config.toml
d_mlp = 1280
tie_embeddings = false
lr_head = 0.00627
Each number is 500 + 40 x the weight over its row's rms, rounded and kept within 0 to 999. Layers, rows and columns count from 0. Numbers have three digits each. The size before them is the row's rms in percent of the matrix's.

# layer 8 MLP down (transposed), 1280x320, rms 0.0753, rows 528-694, columns 0-39
105:569506475427460482502454623456526484471583444538483485527494528529459477421520514496505438514484454436556473480511489540
104:428519478506442459498566545433465543477510424515496516436468455531521460478461527497463584515471413416531545535534442524
101:404508589520462542528510451499587539489547475451453446586480446492468558557517553568489520482594483519559492519507472473
104:501513511571557541456471545522537557522445535517558453527532482525523532459504507499494465584434491458466486489468561391
109:501523493568467453447543513487513532557540466485545524437493436530512534507489522510522566486547492529487539443447580468
101:506506415568507498511511512468481520485492412442543443457523549510577542433466547510496590524471502515461486511464504446
099:467540500515558463541540489529460447473537508517600520525505538511493510492490535442448545480488444461482492465448460439
104:515494482494454496411481443514470439502534563423518459533440545527458460491383497483587514557522498515470491556536540474
108:499440583526531504491491580492441558482460500509535473546495509584395532544501484518499475502491472548510545529502517449
101:432347519550444530514448548472477478461541453545503524525509472533486522510527521464544430461486513483524414474463492485
092:533433498486543431425490524462492495512516488511481528512535470551523497515508499483483466446548539490488445552488539481
100:477454491584479551541490521431469434536436452575510452450577524487527542509603519516429517496512513505441462546487529535
092:518517523584511528464457551492445530543520492470459492520518523527477527471540428531386561574489566479507529507505461513
110:502509488552437501528605557461549475527509567505466530484503508483530498484512557524546466511502438490572492458560512456
104:457492562516530466518608484562486471535482517539496484506531502531464478493503529529532548449453571502477500511495470552
104:510418490575539531486457417510472514550517473594449519616494523491507466484463586456486500463435402545487509512463528514
095:472415510526508522507572518482425528487469497498511483489494532495477519508537533386498459503505530506537507502479564533
090:546453475457493519444519420537488483528525435473489461573532496545498428499483450568515555523483498514502515518488498470
098:452445549556481550414475573404504462560461496475573427559547464525452467452484463485405428461469495479554433537477520446
097:540473504479465569477479506500474562506497474493607510483466540490514479460545514525508559542462438535524441517536487502
105:531559542550513543522517511492524450509528533487494465524497528490464486508465493519519555531456517493530463454540525537
093:531446459501453487411549477394430452464460411477512449506496515463500509507487503554520525521510503486494535567456493528
102:588554449472464462647476502557498579514514477504547547470415518537571489510482424455391493554514517487549499502486499534
109:494502468475512428507543444487510565494480436593538472529534468501506461435493551597439467520559497504542480478514498529
094:452467531508440512513462555605482511558513573540485508540410451454554546507435548546447443494481518553397549512449467539
090:477479545545521483547519493459493491445501510469446469553490520467445582650497481491535506399558527562470481547420569488
097:493487532489553410448456502560509503562507488487501517430503451475526486457455559500498529485545462521521455487486527523
099:427517528481589544529444441546464495541484545520483503415517502466476472484516525484540471502503532486469518467462499507
111:541509538493497525535448491502550513498533523492505435503470532547515513485449492506565480511493409470530466533417451539
114:506555513503477541548472540492495490451562583524552551469403523514562447466482468501464562509574502465524476480482510534
102:535504545479498483546507428494464500519517475525523451468518568508381546515595464519514493477507486536551469473554453493
098:475501524469477492541453520517484577426490543513483550538477505546530561519547488466565490446416501517512480435449503468
110:485502517433489486458520534497461466448476625508450518511530546485515518543533524557563541509461511450500445431467472515
104:422479507552484416462496542491501490516498495430476518425476432504476490482465532530481517594401530421528501513570488465
095:548492539488524455493505524516512462421513455424451479505444533498504540521507505502464515471554540533536490551549501508
105:508445509537484453509497493563451510491508485553557513528488566455519438516518541571502444440508480504522506527466539474
101:535457492495526449451576485425500444447435576528442470463548500481513507493574533509453505478480542523523487563496511524
100:502459480537557512494594502428544514506489529522492531520449449526537499474499540468549437459463484492465520493470519522
105:475552481517466480469478479456477576470521513464562523458517506522496465527479562449460519555495482466521493552518521506
097:462540567521537480504587512522460456487510558477492508381482443489515485568485564497507583515450513486549502523424493497
100:490492467554469541545528537483436510518552419512463581504502427474428506471546553495473511524421506511538382547510462500
100:480543516522566490487499545482517607532571470514451507490488508514568465509536457592494511547439556471511439490548492479
088:526474520459519526489475516500479468491452477541549467473476456519456482481504540459476448539573460574486577464488553461
090:472485507408594543439467530548512510481520459556458484452557486486500444556497445467534533491477556493517461578473477529
085:447508436539505488486547478510513559495434457517446484498465516523516460456576526453474416487560513445504543472518498523
095:514504516496543469503465501507560492513571542522584387550510501531528538458506524504503515535491423467583535479483530505
107:514571434516556567475500549543465509464458545543465447544539610468504459394470525506506449459521494433517506501494427458
093:485474499485524444496486471495386506524571527537481471519579548480522446528525509473522511473474483467481537516449500439
112:524524496568477490541431575474513526510546474483482501503536528489504469454496489500546537538478523500527499497494482449
106:590485518458500551465484541473500385530489453538532440472459502528414534458433458447481530554444514478541526472511481551
099:469404522561542480494459504561512468493516530532474459544499462509518438489589494477576490503499490530519529489485490540
091:484495479499486490552548489497467440479546514488522484475552522421494502531494524500538515568483531462450510456520591441
098:528431484476541442537461552545493447553503521493463503457404502491444520473509486513463498485486494529530540585541557555
086:495515523504505529514474529495515471511536459464529565510568525538458564478479488512483572460498493458519514484557536486
098:514444522516493502504420562540449508443564469493562423449510482512612468497512566524508490529460446480465507481487516484
099:512520519557541479578520434499479520489540493488506497461562561465492468524502498525561569541511524460552533529551575531
101:505579511466538414573525531540546504518433460500445521562478468538492495537443497419583478460581503498509539633512482482
106:567455471465553468424582443574456512544497558442523456522489597460532446508500512561449519486533497544486510483519429568
105:516506479529464450477531540458504433551427505505516589543449461525509496467478556385506518468539533509525481494425499443
096:534482556479424502479557518489448486513496491491490480550503541429553438506432536500499522517448480575529497524460543535
105:450535493482554505523541461412440482538474479497486504540452503515534468532484575488454503520526505556504539457422468519
101:458470531455508500464507537443477532548486460447508500513507522471480549510568554541463463494483536488487466473534528506
097:515510494445448499527522537512463487536515486491510502541459521479407531432588494450514510576481555540593540528430526497
097:440514525492457482525436423457467509471461544532479512537487494559520492446445546417471496479488538507469494507468450513
100:458490549486456514587477545422492471478420586508510552534546470495498541541454542511512473521541534472486485561488462498
100:448475553509477474592543507476452534515496521496491438482539496545547516508448519457478436460562563557494431476511531442
107:501506542533539494521503493461546573537566484542519476512447522550529506535533587472517511474504530507451545454519496509
092:501577496520530560421486535539545457529537514538506545550516491520492517518544458501522460590532494482525541507539490532
089:459522516587429530457522549453515550463424493515479428464563469529480428537516462515482502482477544445541501520530518536
106:529470531569529447504474498511514523574507513440379535480504457431498493484515548474516456471517504507524469473493474529
099:488499532531537503551491537522521473444552564527512494507439486437454456487529481472499487553611499458439559538489416451
105:483562499461498512550545485420575518506434526502580469506470525497491437442449499563474528534543583496459534497498486496
096:487552498440489500467567459455555464462482499499543458509543520455480428447501503468460434514522516535507553535508475509
095:513460471482537480474519535568495465498478437452429522528541542503501521505503452530490488500475519498451461599455503545
099:469525507517462464461496495480427511479523558466519512510511529519505491497538474452514511541550507497542508492504487546
105:452483462521490532494462445535431512540526467432503497465554478478537492424505494553554441477511512504522388537487506567
115:473605524445504498496529478448469540492499517567584544510484494445479459505546509503498437511496486517515460498542605595
097:502593521496497527480476571446538484554442586500483527500492453469522544533489528526502538461550514503519474569482541496
094:483547482458548440484502479540501466455480561518492510482557498540516489461547521473464523517484551530539390479554565497
105:504497471492473549485479473520508496451427542461456535492503500523464489518534483532386532466498531532488562429520478523
097:509487461558467482492534523541545510484490483465502517437519503436448468505490472519487493422478498498529459450462513506
095:495529448477467492506522497460465551568508475481487470461477507516498494456456504553447482528512479506448496422519549585
101:518474449530580479485458488523473510580478559478511488475563514525516475409472479430437469427451487541532461464481492485
101:540452524477420471504457523499452541484525523450468467519522471481496505519572591565458487440474454495523455507525527467
099:558444550561545484465535516458535532535465506547508500492492492534530480443465580507545463493563506514512539466552519558
099:523517454519510512490542554505509514500500468510524525471543478404501504581474507481497454447508511524486489487471506456
101:504508524538521452496493440446551589469481502492480528473510496490390509552468497527539552533555548424458419529467569506
095:471463524580466543520537518541490451570556471510452464474485551482503507559540486473502509508544548459455505522489498544
097:533543421451479412489500592447553427461472460474430494454511520497488505488430447548518493575489506520537448479531527479
109:531540497572442513508471487486553578529539539510560515501549477444486516501457531511463455518503484453486518517447482552
099:550548529533546521479447494498488525469498550545503519563500514595512441471501541459440500513561476526540478528498520460
097:505521485519500485409510567505555439489614508544448502488526616560520461537487452501476557539567485503580523516455521481
107:517496494548484495520453445483458515498517576470551545503466491488501476511503494444550453419505552446511515550548472497
103:505478443575461508450484543509501496511504465587450415527513547505578470536472499439560447540559516507515503545518554519
101:452465490488479497473513476513501554440494446433444531450499497456466454514483521580521512502492539492506513511515482546
117:531492501427495502523541515521496522510440446494541573477518517533521529491489474480498524491506525488470484492521489488
092:436460479477474573407466522446472434597512471607370495521528541532513489517567489507591464461507577459532494492459545527
105:476507508515518486576519469512517459461474452437544523486532470563495499474538457523528511551513514532546461515485519509
107:507456523430507499487483515501498573471544489461482479455518461536481506519532504502501579478476626504531462494406549563
099:469555464439426523472499506511492450532452502457502520512555486524461544481555531508475488494475436475507528456578488535
094:504504556583558463503534419525443492490484501507452487552480510486530532520543504494497520489531459459494520503508446528
104:495455530478397474453527409453494485460464485492470470545484510468538498500501555496517437510508463510495497492466543480
102:495495471432465502487475402534457575456521491515526491510428470572485516438516525512557476539527518435473455481462475555
105:451531516463460513501499455445449546527529514501569470473536494512531505489477484504539566622499531490500493497457487525
100:503508511430491499431490447530488574546541565475497476490481493523477414383412515456519515537506419518527496543560487490
101:521429490495546512534476503480442504468495490559509460507549491431523484540585559492557501507496561463396480505531470520
088:446479497479584491510519537479471540517548478490524523511478537434486515514490549412488492536445443461550494443462521537
106:609479464515448501450516501516505532459538409546506430534466495479481479506514506532543569455559505430494477540530485524
099:512481539505528529516543464431529512496548528479527535513466465517524467471576512525470469416473512426540523523523465513
091:423446559484492483471441476443426460499519433326448549500518516553486528441497476572480534397550501471465514509465511469
098:452537542496474490459558456495428491445441510530442553548470517464492440511571444527482537542477455509443555515511489512
127:593524510436511452514463494569541493374547587530446478546502461493479533441523445518494490448533531480495551490524491497
103:463495483455558521516452508440476511519542454447510513480406483457431422506515506533536479540445470499463456526491495517
091:488471498549495514514534466509502492498493498509486535458490543501552506550465499525527482540567522411465509529526523536
093:493564505462470526484506523507488480527477508506485504488543524550514451488523512472551494500442574505477478503553480440
105:452578529475491489447473418523450513648489486479502460522447503508376533571411560393524546501526501469502537490503473520
103:526445510509515460539484509447482546458541514465503504439455534543532490502472560482518525520456390494482490484497459494
097:497480434484525458502474458482498511464508492563451460438518454502478549492569553455518501480601522506531499508512505575
116:483538467508461448535500569466508529520521522437562499544476527468444459491533478459523588541518512467433456469566520578
098:514511529469458466546524509467414498480537508578513524497520417528464484469493527475436467501412528478472410553505519529
100:507480498400505502510509525464515440456537456530476510578497489482530472505459526485518549524491511511523574525485456419
101:483490480523534499535536501550496481501434498497485575505437476518493601490468415518428491439524520507542487506459514484
099:505505443530544562462490449437485534535435448536481449528520487496491507508535442467521504512481594464524455491417486463
104:532559492499532465543472493497477497478480475530569444528499434508431430577469471468532528583516538509538485456482493432
096:422441508508483493463486496510480469486528453519491572486570502485488469425514527466511541505588470494480506544473555528
106:448556549501509491496526474510573521477499444433515423443529491495590445520512553470459474538481506469484475519543495536
102:494602512526498482479476485483497454517512483524528466550597497594488454473510467526491469531471565457527473390453483516
099:454474443540492440574497509426528538486507459519542443474443508476535506463555489547568519481503516527496488508508537553
101:468529540401548548488446536523555534518472493490463482536473525478485505528563509559522479560470500410515528505558521528
098:540511469493466528522518470520467503468505515479456522526440449465486545527568482540561504472426528598463488497371484539
098:550508514515609478521470488460454393482543404517535441513442411509514495485523515537553530519469475431403421568487520439
094:496452515540514521475371512455419487454523495528489528549531517467496535536559524549612459471560483501495513526559588482
099:445513534482461527463462512500466417541525566486615536496445472503477445487538438570484499515492524540504519423430568502
096:499536553509539459498528486479540483470471467517486467465500516594538515555555531541525472461470468518493405548520518531
102:515468498452447563464508457486508467461441523551467421535501458519492501528504572514500545532450526450465465474493518468
098:435532497489521627499496522462518535437495480465438524472528477537539509581453524531525562537397490488460478458515536484
103:460471446521512570509501448529513470483459551496503503515525510550486501506465487566506458484487475505503461462583508551
097:474564552511478495464423546505526480479541458518516559533492506515531466420535490482483489474494535457555534466478449524
098:480505557499506484477546506530520532488577493459544482512448445400457526470510521515479496534546503517420488537525553516
100:480559527541440460479538519520512568482488470447437515528502485484486487459474563585474469631479494513557495556445506449
100:498542449478489536454464486541491524479533513510444534554524505504542530468539567458566537489463487538534538485591470576
093:523461524436549441531533510528533549515438461497487462416532467461563542424513510481548479496458477492519541483586520558
103:481516464487444516456473463526421467425507547491482559481508472501556546497489446560522537508557477501539571527540524470
103:433476533501531449505497512516537476409505557503460469615587479467496432478494455452517523526505500514541468521532461440
101:476534477501556546530495522517451473553515540523528530496559541426534498487581491524514524532564505536522468484498498490
100:363578507531486548487506471478433573491469530501498466499555492411492421567486465492466460440428498489540500537515484479
121:490514551513395542527500552498462514541558471525498475485499505447549507538526518522474524497544526417549546514516550528
091:478491435456459538449514467498507485588503437477525529460499551513452540464438491527500458565491488487456453505535492499
104:508529478515462479522511501434520531473444452394530545434485493502511519509516573459533470416521519400457464511550525452
092:499548462508445502506514469460485501587545503471509559535580512483555508470472594503544558470545500479459505475501501564
098:556478554432497488488446463473564426483535510567521566476539442438416451433494476445540517523513574524521465472438480498
100:499516560524499522548506542493475453461488534512501512508466516497535524459463542511552510536569531485412534539530412544
099:442510409488481464468480561541494420496519452530507523497542489515557502490522513503506576462560488513501433474500487482
102:535486497417522437475569486441570582542497480494480528429471448531542386567442509521435550501544505483513511516512467498
108:461516509485535509496567478458516548506494452507437458498522475472487450560469526508526484505468537526507546478544545550
110:586462539525483473444523496464474523545457474551440482435448522567483463458557498482490566474543590534496487517469562537
104:471535544484591483487483523555424567515591484418475505525556522510479484470527497522520501536463512534489515600514561460
109:457540490547504473442522471452549505553505508492495513530475562516481506540478551485498497514430540470495551526515511486
093:515495501425523440510421487501488541540504585543476489546539543527458480545459407519481474536479513501560517574549467396
101:479544578550510486494559475504424557523536482480453496507507444570556468494490422525498485502491454456581564560497561575
098:488460484492485478502460486514512540492540479496492506468523511482500515460511442486518607506427477415547512521451500486
106:520479440497490454469563489513519516532510488513431511584531632453486544447479506470486456485504541498389543527470539559
096:550492488475510423525513488593418578491470521534522518452522505560476468532451524394510456469555554510503508509452511489
103:539459518473433455466511516508431518544493517505481488509513474518507505459546516505517536486433481436493463506492474467
103:569504538547483517535488552520555481466527479515536440495505592472532495551470513462516568520557465497473514468459468524
103:498533522463488446476629500484499511530502442488511380528514495565534520512485458523503501523520529497554521519469515418
093:445515485549511448550484492434523486527516437508502500448506499532483503442425530554577464536517545510561430529402427477
# layer 8 MLP up, 1280x320, rms 0.0709, rows 529-695, columns 0-39
099:480578482612486492540479506501535487532532477534473545525489484492505504488526439554472468462509478545519529463503489428
097:531456513532564526515534482499530538535481500577516505475505533390508545532529472526504409481547516473504555552501457481
101:402490471481579451501547588546474555535460523551502509497550558488514473476583504540466476579496495480539472459489564467
105:511503515465484486478568545463494562580553496467472500495433542470573421437518440425513523532492513451530471479512563462
105:570455550416496502434523501484555524484434443486509505530485477498558500505505526535451429515458533465558472566488514409
099:483385492428561444481559580447607575497504471528468534523524548480446439464528456436498515514537499491461463591417436550
097:577473488432499555557586438500564452497483517509481469507518482469531524481498484480534548479480445454560424482549482545
093:565568432508469550494525471486439507529545415419479435460510489557551489502479511501482464491492470443475469506466494506
103:526569416558529494527497459515539483492481521421495490400511474490491516506516421458448474515458527502492532492478487516
098:493493519545520448510548513490426468555530453560559461535499500481499469462477465530552523506483523540510550454402528519
100:473535405454454465508480567473413529509452544489514568503432422447531520483450547471511473541515513441486499573436521516
095:496476500457522552469528503504494535485465493477495521471414483540505427493530475456414436517553546529554486534515481444
104:519456511493489500578489493507496484427496538410521513542415514455499507543447431524528487479529540430545507566513475495
103:466420457473517462515466547461515488523493554490489466585506393514569481492556480495503523497471540533505502494471454491
095:601489561540469515575456467486490449508494463541511537465495552513525434497507511519455549482526431532471583497565518559
098:502507472493492470492469475427534484475482505513488507471593567470531473495516528521456492535519494479479569471471459479
085:489431511548538497570562567474529521563519485526575517555494495473515519566455498547481490521514493479480554431493589455
105:518475553493505505523536507471525552540415394440534474529493450498422492534507555425480538572509494491496561486540507511
090:471483472506558494489495533458498552500463524508517453494532489501503516505521463481497487509511444522491471492433489522
106:554515522548472460490509546557580463607503556449480487457462535466434467456461590484470543493566497550489484458519421502
095:522515567558591471497529476464562557469528498518488507395555550526428462473492471510508444535453524516448517496478576484
093:541441477464496500424442555453534461537506466494498543556457506530519538505560528537503506524535478491540485524508578492
109:429534519533488515547536415489538499524495556494516478482408458454418484600487514554496582563514429506440451424513513489
109:476497523543498461437512527578472507499495503483450521517529554464571528484457460499529463520503547494459499512454468540
093:493539477542483492499453513518473550535480466571575548461451519493512498511448504528508451559414482471532454465583507567
096:527473481501521512476579468478550491543589571527435458467498486465543455458462502502542565553517443518530542462579477524
099:444538447418505452487506511513509471445474454544549512564401477556553497461466403508461462468507508482524501491458532441
105:515511517487480449527517492494458500517424475492552473510482513514480440477513531516516504575547429504515493486503454565
102:511510502493423531475501519489460481452512567471509518497507453465490491585477501531489482515586497553462554515538486481
105:550527552519412466557542515526502501502547447523479446457519496481451538467571466452492466507521502444504488474572487470
105:500502504490435452429571484504504518498526443485473517495582444492551485490462500387607561587566471461529472457580525467
103:544495476496543374440552520545540453464561583514478462529493506451469537543548540567539492490535538481529555481487535463
107:482440463473495531550464519573550555495524477421525509500543479506532466454517476551561452494525505476532505462504610470
092:569457587537483557482490500442513575521512566446544534534525474533426491414484535513495515514513508590553533561496491488
110:457517549476485398499531532547476515531500518470551504522490555473479430522481412493435480491488446493529557547530568444
103:479509467556499525492471544486522500554530531564475490490530491526461561457483460528559539536421475469488491403517521473
101:471492458481457471505498530589496570498490562557578489580529523500499488439506466477449500573466469503485484559426443486
103:410504501502440483543483534488498483462515515498517542520481512493494456476442482506556488448552486460511494502456459472
094:589482454531574449463537459487522473448545520494501522578538490475470521571461487511545514465541597529460585483433542515
099:513504487501510464494430486527568476555472506556494530531457519479523552485532483540538510489516481472453525486416468490
101:540486487518502501511417419525486514434514514537511506504551472437483452456488509468514480496564504480538520501539526586
093:490539508493432482541464540570405483485473560502477514436566460553534554542581433536499486498441473531544465505461506488
092:501484487566478527493540537472545475482510510457568517556364496525449575458435536562470506466484528466500542394489519539
089:525489529523505391481522493545450439472517495570518518527495525392456531488500516526517492519512444587519496504548458526
094:476626507536524542527477580457437484493499465545574470481533503496570521522527430501518488555537456468480515503510496533
106:463478499471504436480561513557529525462559486554482504500513495563558529462470509512529478520533535460499535489505394404
093:501509559503502548458590487588457503516531533557527485431495482508512507495505517488490540537554497503542446498462568498
107:562573474498524483586475517507557490529548518567441532546460538564454512507472458459559504516477624469554552579444479443
097:415530515539503493502475552486552556574547510484488530545520510478500457511511430489564501506497465447495532529455528524
098:537494578455499553483518483523502546440499475517449516504532483517489542488520405512530588489566482518447474479497451526
097:546526505496534533555486456410595556430495466511485558479438545506554479578491423482483480519520485502494501510560438504
097:417526465559512471444483460465456518482467541544585506498462460570437473534457507507563444545516509470508504490485544480
105:554465529534459452471496543484561503425495528560499533576499499545476525541521451478533445439555448506586481510557543473
091:422506430489575498470489497541573501511514484486422490522498517459590481468497472486540512500540537534449553494482471480
102:495557525529625566529490504509509488480426508463505472497465505534528552464453542405510455459459505462518450494572623505
097:498552459438566567475473545504537532418521472488489431551457502493491467409523489493431587470461511463510508464447505577
098:497485460402561515517454491534537508524417500476472513495484448538484458516518478536540502497455528480427553496521458486
105:511474468555465530530491469464525473495428480542519542465517480523415522509423456474508474511487569469442458510519541580
099:548461482512479498477531481490429460487531501483524484481544507501532460500480456598549515515498493510532516550507501427
097:515524459567550496556451463504548523557447544534490441550470589522593468519520490493405459417476462484464521512464501544
103:508569525491503463504531490493488499596571493515519453481476552426528496501419456444560497496472456447468454482475477410
094:419517477529537472461435470439515532494442539534484463546480489531537419481567469521514495466515501462548545436500460566
099:467559525425421555468486509491478494474503584503512541500471498510426467457495516501472470459463540482486549512497463529
099:456480532443477533461537467458513463576522481500513521382542445513522521554487537541490505562460517452488535481423486543
101:476478543486484494457557555478476509518495512480562550483528514473538480493451460479520473445437569447524506496461524546
100:494561510470492530512459542496534531516460412472476514513448514481425541445510575514526505486458493457455526521567525484
099:506473502520525483498428514513496456471511509501541501468465533485550408483555510508543467500520491530503553502472492449
097:453470547539481494436588554499561536496580525497546521542497516489511504459463524476504475555497426453507550520480511432
105:526543512520496493427598468524509515481536493476533507433499467507547501484500451522552505488491498479514502515560400438
095:445501465486576525462464555440548502587499533532512477433441546471518463425513489459485516518469481479544534498493461456
093:503477539526498498475444487563426497460569489508573505462512493521515538432495560510530492492474383482565501494603519433
095:465520501496430485436498535465559516489520447487507504438413541496474495568472556449490428494505465464504510500459483404
095:497460513489505515442503515463477409507575470503504503492463455543545442553522512504487547572488467471542560433571496502
097:576418483501455467501489477567596480517508442438493424543524489385475515466501534522494388506516516498481556439496557487
102:556492445520490578500511515511502527515477536509548541493539483527533475500552501445458512556522514415475478479555574424
120:445519559575527469505539546572550545464512466502387455467491441419502545485515458468473450562564508530603434540504514529
104:507476490528546536475498541599518459422472554443541494474488473511459511439495502512496530432525512529570509530473503505
096:506564493505511515447458556514515486523535514492529479531471452451513546562466507464548473452532475459563532610485500490
099:484490490503487485500483480487562465481481498436476464544514537486515492476511437538528447511504488552483473550560513599
105:514495439476477461534501505494477580531480497461514582515528482462430534613460434498528440516515456479578469553457542540
099:495520420481495524549507499435536482559500540472539514486436463584538455501515525500507530474460517465458471507494471417
097:531548493474559569486510537494490448493476440425475492498545482462450572458503525543447504497474475483479496476456461501
099:464586486506533495472455527425519478519518534474544437477549533515455493483509485493459437492548514476505463503580506518
095:468447504511393491542507425481494451481481485476519495431509474507498515528528485492538516508469469543523473486438481490
100:519543535512504549511554518519494403516460519513466537555484517482514540485489452441535485520572483565565452538436528546
096:544489540521519562440413531507441557399591475463482429533485526526477454496539513447547556475498416510562504444481498519
109:480529516494447514526449470493500531563541510526433476474505497543457487457488427510531525441557510529485524466487439479
107:447545457462477492462528525494543561525465463508462509476506572533470499518482448534495529562520458527501459540482500486
102:504546515457568532474489544440480528466483520518479470474430536498535542519513487519584562450495418430506523454495521491
096:480498554542487519505582470487496528513442437490501596547483533441516480563433570548524468539436560530473533512502484505
097:500464468462459501482586484531575584510526499492537492474507552504516447480493466541467518512545487455541576536492521471
096:514480542523466484483540521481481466590481550539479574490496452533545575416473446533565482517530485475526516480479518565
101:484494545472477486499585517512469569508525485483519426524523508434522511492469500593532461520490455515510485459503473538
100:434537470546477512501421512508573486439504533491518466489533526416448471523527515522464456656513427490488489486544577470
105:546547475526567518560542559467604466377489520511480520418481492507508503409485442608406457416491458493473500505523509518
102:506502467473506466470546437455513441477551477561515541573494492543515429464505467484514487482499476480510530461582472455
094:534493526517505437512513516487569516503465494474478461551479517454482576480425491519470566486447516526447534541496520498
118:545502527482491474538438516556513461489472459498506538533558509475484533450583477491462407408488445514500506460467507527
099:515438458500531537468481518553545491525442564551477489494512552411385495479418431504493487531532498520474480389410508450
096:499473531522460516496528490505434509485530431524565511522407484470503514503461474496456520503455524462555465550448467528
105:530518509516486487474533483496526475548522539443501544486507527495465540526498500471524511568611433507500488485531510539
095:493471489462546494514514567503518550566568505492508507518525462448470459581477443488458475555541497473477454470588492533
100:422513499508534473591456467458470553484498486513536529531484434544503564550504488521525457514520505451515463491485529496
085:483555553469483432426559467488507532467540483582542542517541462523550502481545434524460500522547502530481559522512524491
099:494509511602521532511495456523502517553543494504537511512556543477514481493467491444549500563504531563481471538460544488
094:433508458570477430454526464521511453468422500508533461440495422529536532544467490510507487549556542514508460587540505436
101:518531583477488518498408467474466447442578496529495540521506471519555547438497541484461503417528519498532515516492508436
100:545571481436505490502481410527527510508491516413502516459440548492501531522481539495543523505466478553489491496587468497
103:448500505520521489585510473518502507434553478516496473506476463531471493557511497521522437526521528526532453494482501503
103:484456529460495551524528483494489512454514526511496528516460406519496519465480473559511549559481524495514531462482486549
112:546510551450532518473450517490499541484481456490509510489548477467602575496485495533485483419515484481454496479515495519
100:469541462490512512517520493510553551469537478571494436503584509511410604508529462564520500541485495477441486487546475423
095:487566513496511408510424503515572480450462509461528442443404507473428514530556514475457427537518481499440539596455540526
089:459524616460488467463535506596548496422461505520487605418507553527531512574526469563538508515509456494502537550482521501
098:575556547505542463553497455521488545551557494468518482443515486477569474520562465515534506452504514536485422513466443513
101:495509515453530552510511474518500461477483499485453487588462460418492478469487460488538501504560523428517502513491519555
095:500497451447443502465438523473509436481491511514535571456478435477447511501547574457463556470550491474447484519507452493
105:446480497487520419510520558524530571534542442391469470397460445467460592503481524520397561494505512473495543514460538511
099:456467471541495470455461541448534515373489461545496453581545458485411452508480551516491519538519475451434450549507512514
097:494537515559453537484479458534514459531436475482501493471468534508535482451461531510475464511517459462529516471518516459
103:478527538554477511490533507487448457520578497444470500508535470510511474543456449475538562538505472574538550462496453456
103:567474540487526503409560517502539479507496435487516484531511581572546573518506532538505458435547465584499556504509464593
096:472468471542411536520462594445548519479505532496421523472484446469431523487432512476528497520486540510448472510481512514
098:547480485403482537432421515451550510437454507512442478479460430474506540493484518496525552598400478519511490461509457525
097:509512462534553592423455476533499488457440492467510541464504521468505425480587577489563446519514587484501436507549465466
106:481579489597458438523532520520450546531446495527502468521509559505467490526514456468490490471561464493544508496474489559
100:398438480482539419462489531419465472392515551606514460493448500540406549523544501470531518506532460458459553473513497553
097:445543501486471461504481510545423477472469478518455535603573438516470454480547436516546482492420476499546519465461413518
097:481489488438423473506516533474520425525499481472464519550524506497495455504533464512521436521471447490508547481520514454
107:600488428538497532535536442540434478475472524496579486509464524609470539477470448526545499558412435483499527540507491425
094:501515476521457467432580572482522602498473522467594449528506513488471453437492483509477539563541508429498440491531530442
093:444489490527507461549459527512504478597499526493461519479529451467544480474485425493500509470501488484599485475506511482
088:586543497464459557478463508520505456500535430516552409449445484463551546455576504552493492528519532557532551474514503508
106:449495507433497584508527472434478512516441626518492497536474489505473502497537457465455517478443552457554517430547513493
096:570458485553506485588538508543548498517559455582473464491424480458528556553491542429426516527483527544461471534473474542
104:473501511560481494532499532465497526489460531453553548527543479490484607505535479465473472556535477487480499579441505467
092:549456552478525450557473475561427488519521528487434422477451477528480578551428559506460543513544488565474474520556466453
096:507442598541565477555497456533469546528470482513577439429514533508493503571519512508469444495548458499501519505448521501
092:524473527554506514481519543474439524535509474539557478608471548565503450466479491503443441520521514502505499508502495462
103:557532449407487516553548426547484555475506466517517462512562549559587520548497436462489541545572496547503615470563504528
096:449482484539526518422521475505499443516535520449484563575469466482493481475554450465404432547549478522480500482477579547
097:463502482471506484485537467530471515504523511544522439451516478531480584546509496469477451531459469492533451500517537518
099:473535565464446489476478529467506468514523588442400502470478519448474507489491512511475464510510451491576541525474572492
106:527483465542503520511509469525470469466503527543517526480536526474451544532496507463475558479470440485457542414489469517
099:502440464495486536535473552501490520490494495476471527450496451520523492521432505558427505458492440433444511463540586520
106:558506493621438564524499603546398515497479457513495522494425505437522544517496467507464477523595471440497477477455518535
092:543448507538476534509547530503459431524589493559478479450487489506478500523541512464479484517535379470452547433485507468
104:543481484488507457536412519432521559612498509460544574451467562444468542544494542438505515513464502511461514474477489474
101:508520466499440500468522479383471442514546548492517546508487462463533454494497495511533457476460503503478587515564534500
089:517533482530471555466458534526492481483565518501482494525451430512508463505546551523460424509510509422569484436487500524
104:402489519500504520419523502527483526508570542492480502435520460466537508510427497491624566495560504385528490477457457494
103:579466466596586441462452497527457508513505517447465532521501477593512478450471535452500535558540578491461469533481567489
105:510476512490423489490509484540482470502563567498572537413443426465552525498525487508517507466495515493528487548556461584
108:587519529537544530567494512521529474549496467522401544498511508499474528498438449521456522516535437439577551526501428527
104:549475466428471502419544525424529468526477492482425473499504528554503484513553398553484543502554561488604464467539508533
097:556535466469539432449492449537459507482508512434511499469484408487471512538447520511505480552491461531474506518460568482
100:518439555507467508517520504457487535462509464502452440441493554450483505528546610497471493506511476447533458471520567547
105:478539444513410462557492505493463452569440420500486518471437519521520515494440453457517483575576498549457465481524551479
095:582466459465587488460416458503549514476525543477497561566503466559452509550494520559510429474504564466553509509492562544
100:535595444488463454532565573570508461523439522493457433473482510492494489478538493514464531424588535472519448569436446526
103:534554546527415527477542475521441509405529510510534473496553437406538545475457545543542473483484511423508498496441488459
087:477495521518500560456452468437503470530514540461511573515456488490524539534537431467509447572556492558429510474545564534
101:465511584497556500532462452531455482533465502583505538522525417540528434526488434513496490492544433497507489462484488461
096:496536452532485504567555503555493514527468481490512482497470503512517497416550387461496501444438516456498544502545490528
098:552550518493550460498481538505479439470540489513534538517560506492507517424556517376532515528504498516519508453571549505
098:448518506510462519445536551474472460455503493528429490540545469545540511488527459438497507552418447509498505446493469528
104:489519526513414519515454508421419419581505487455512570530546481539407539557453455487431551469482569464504467591530470534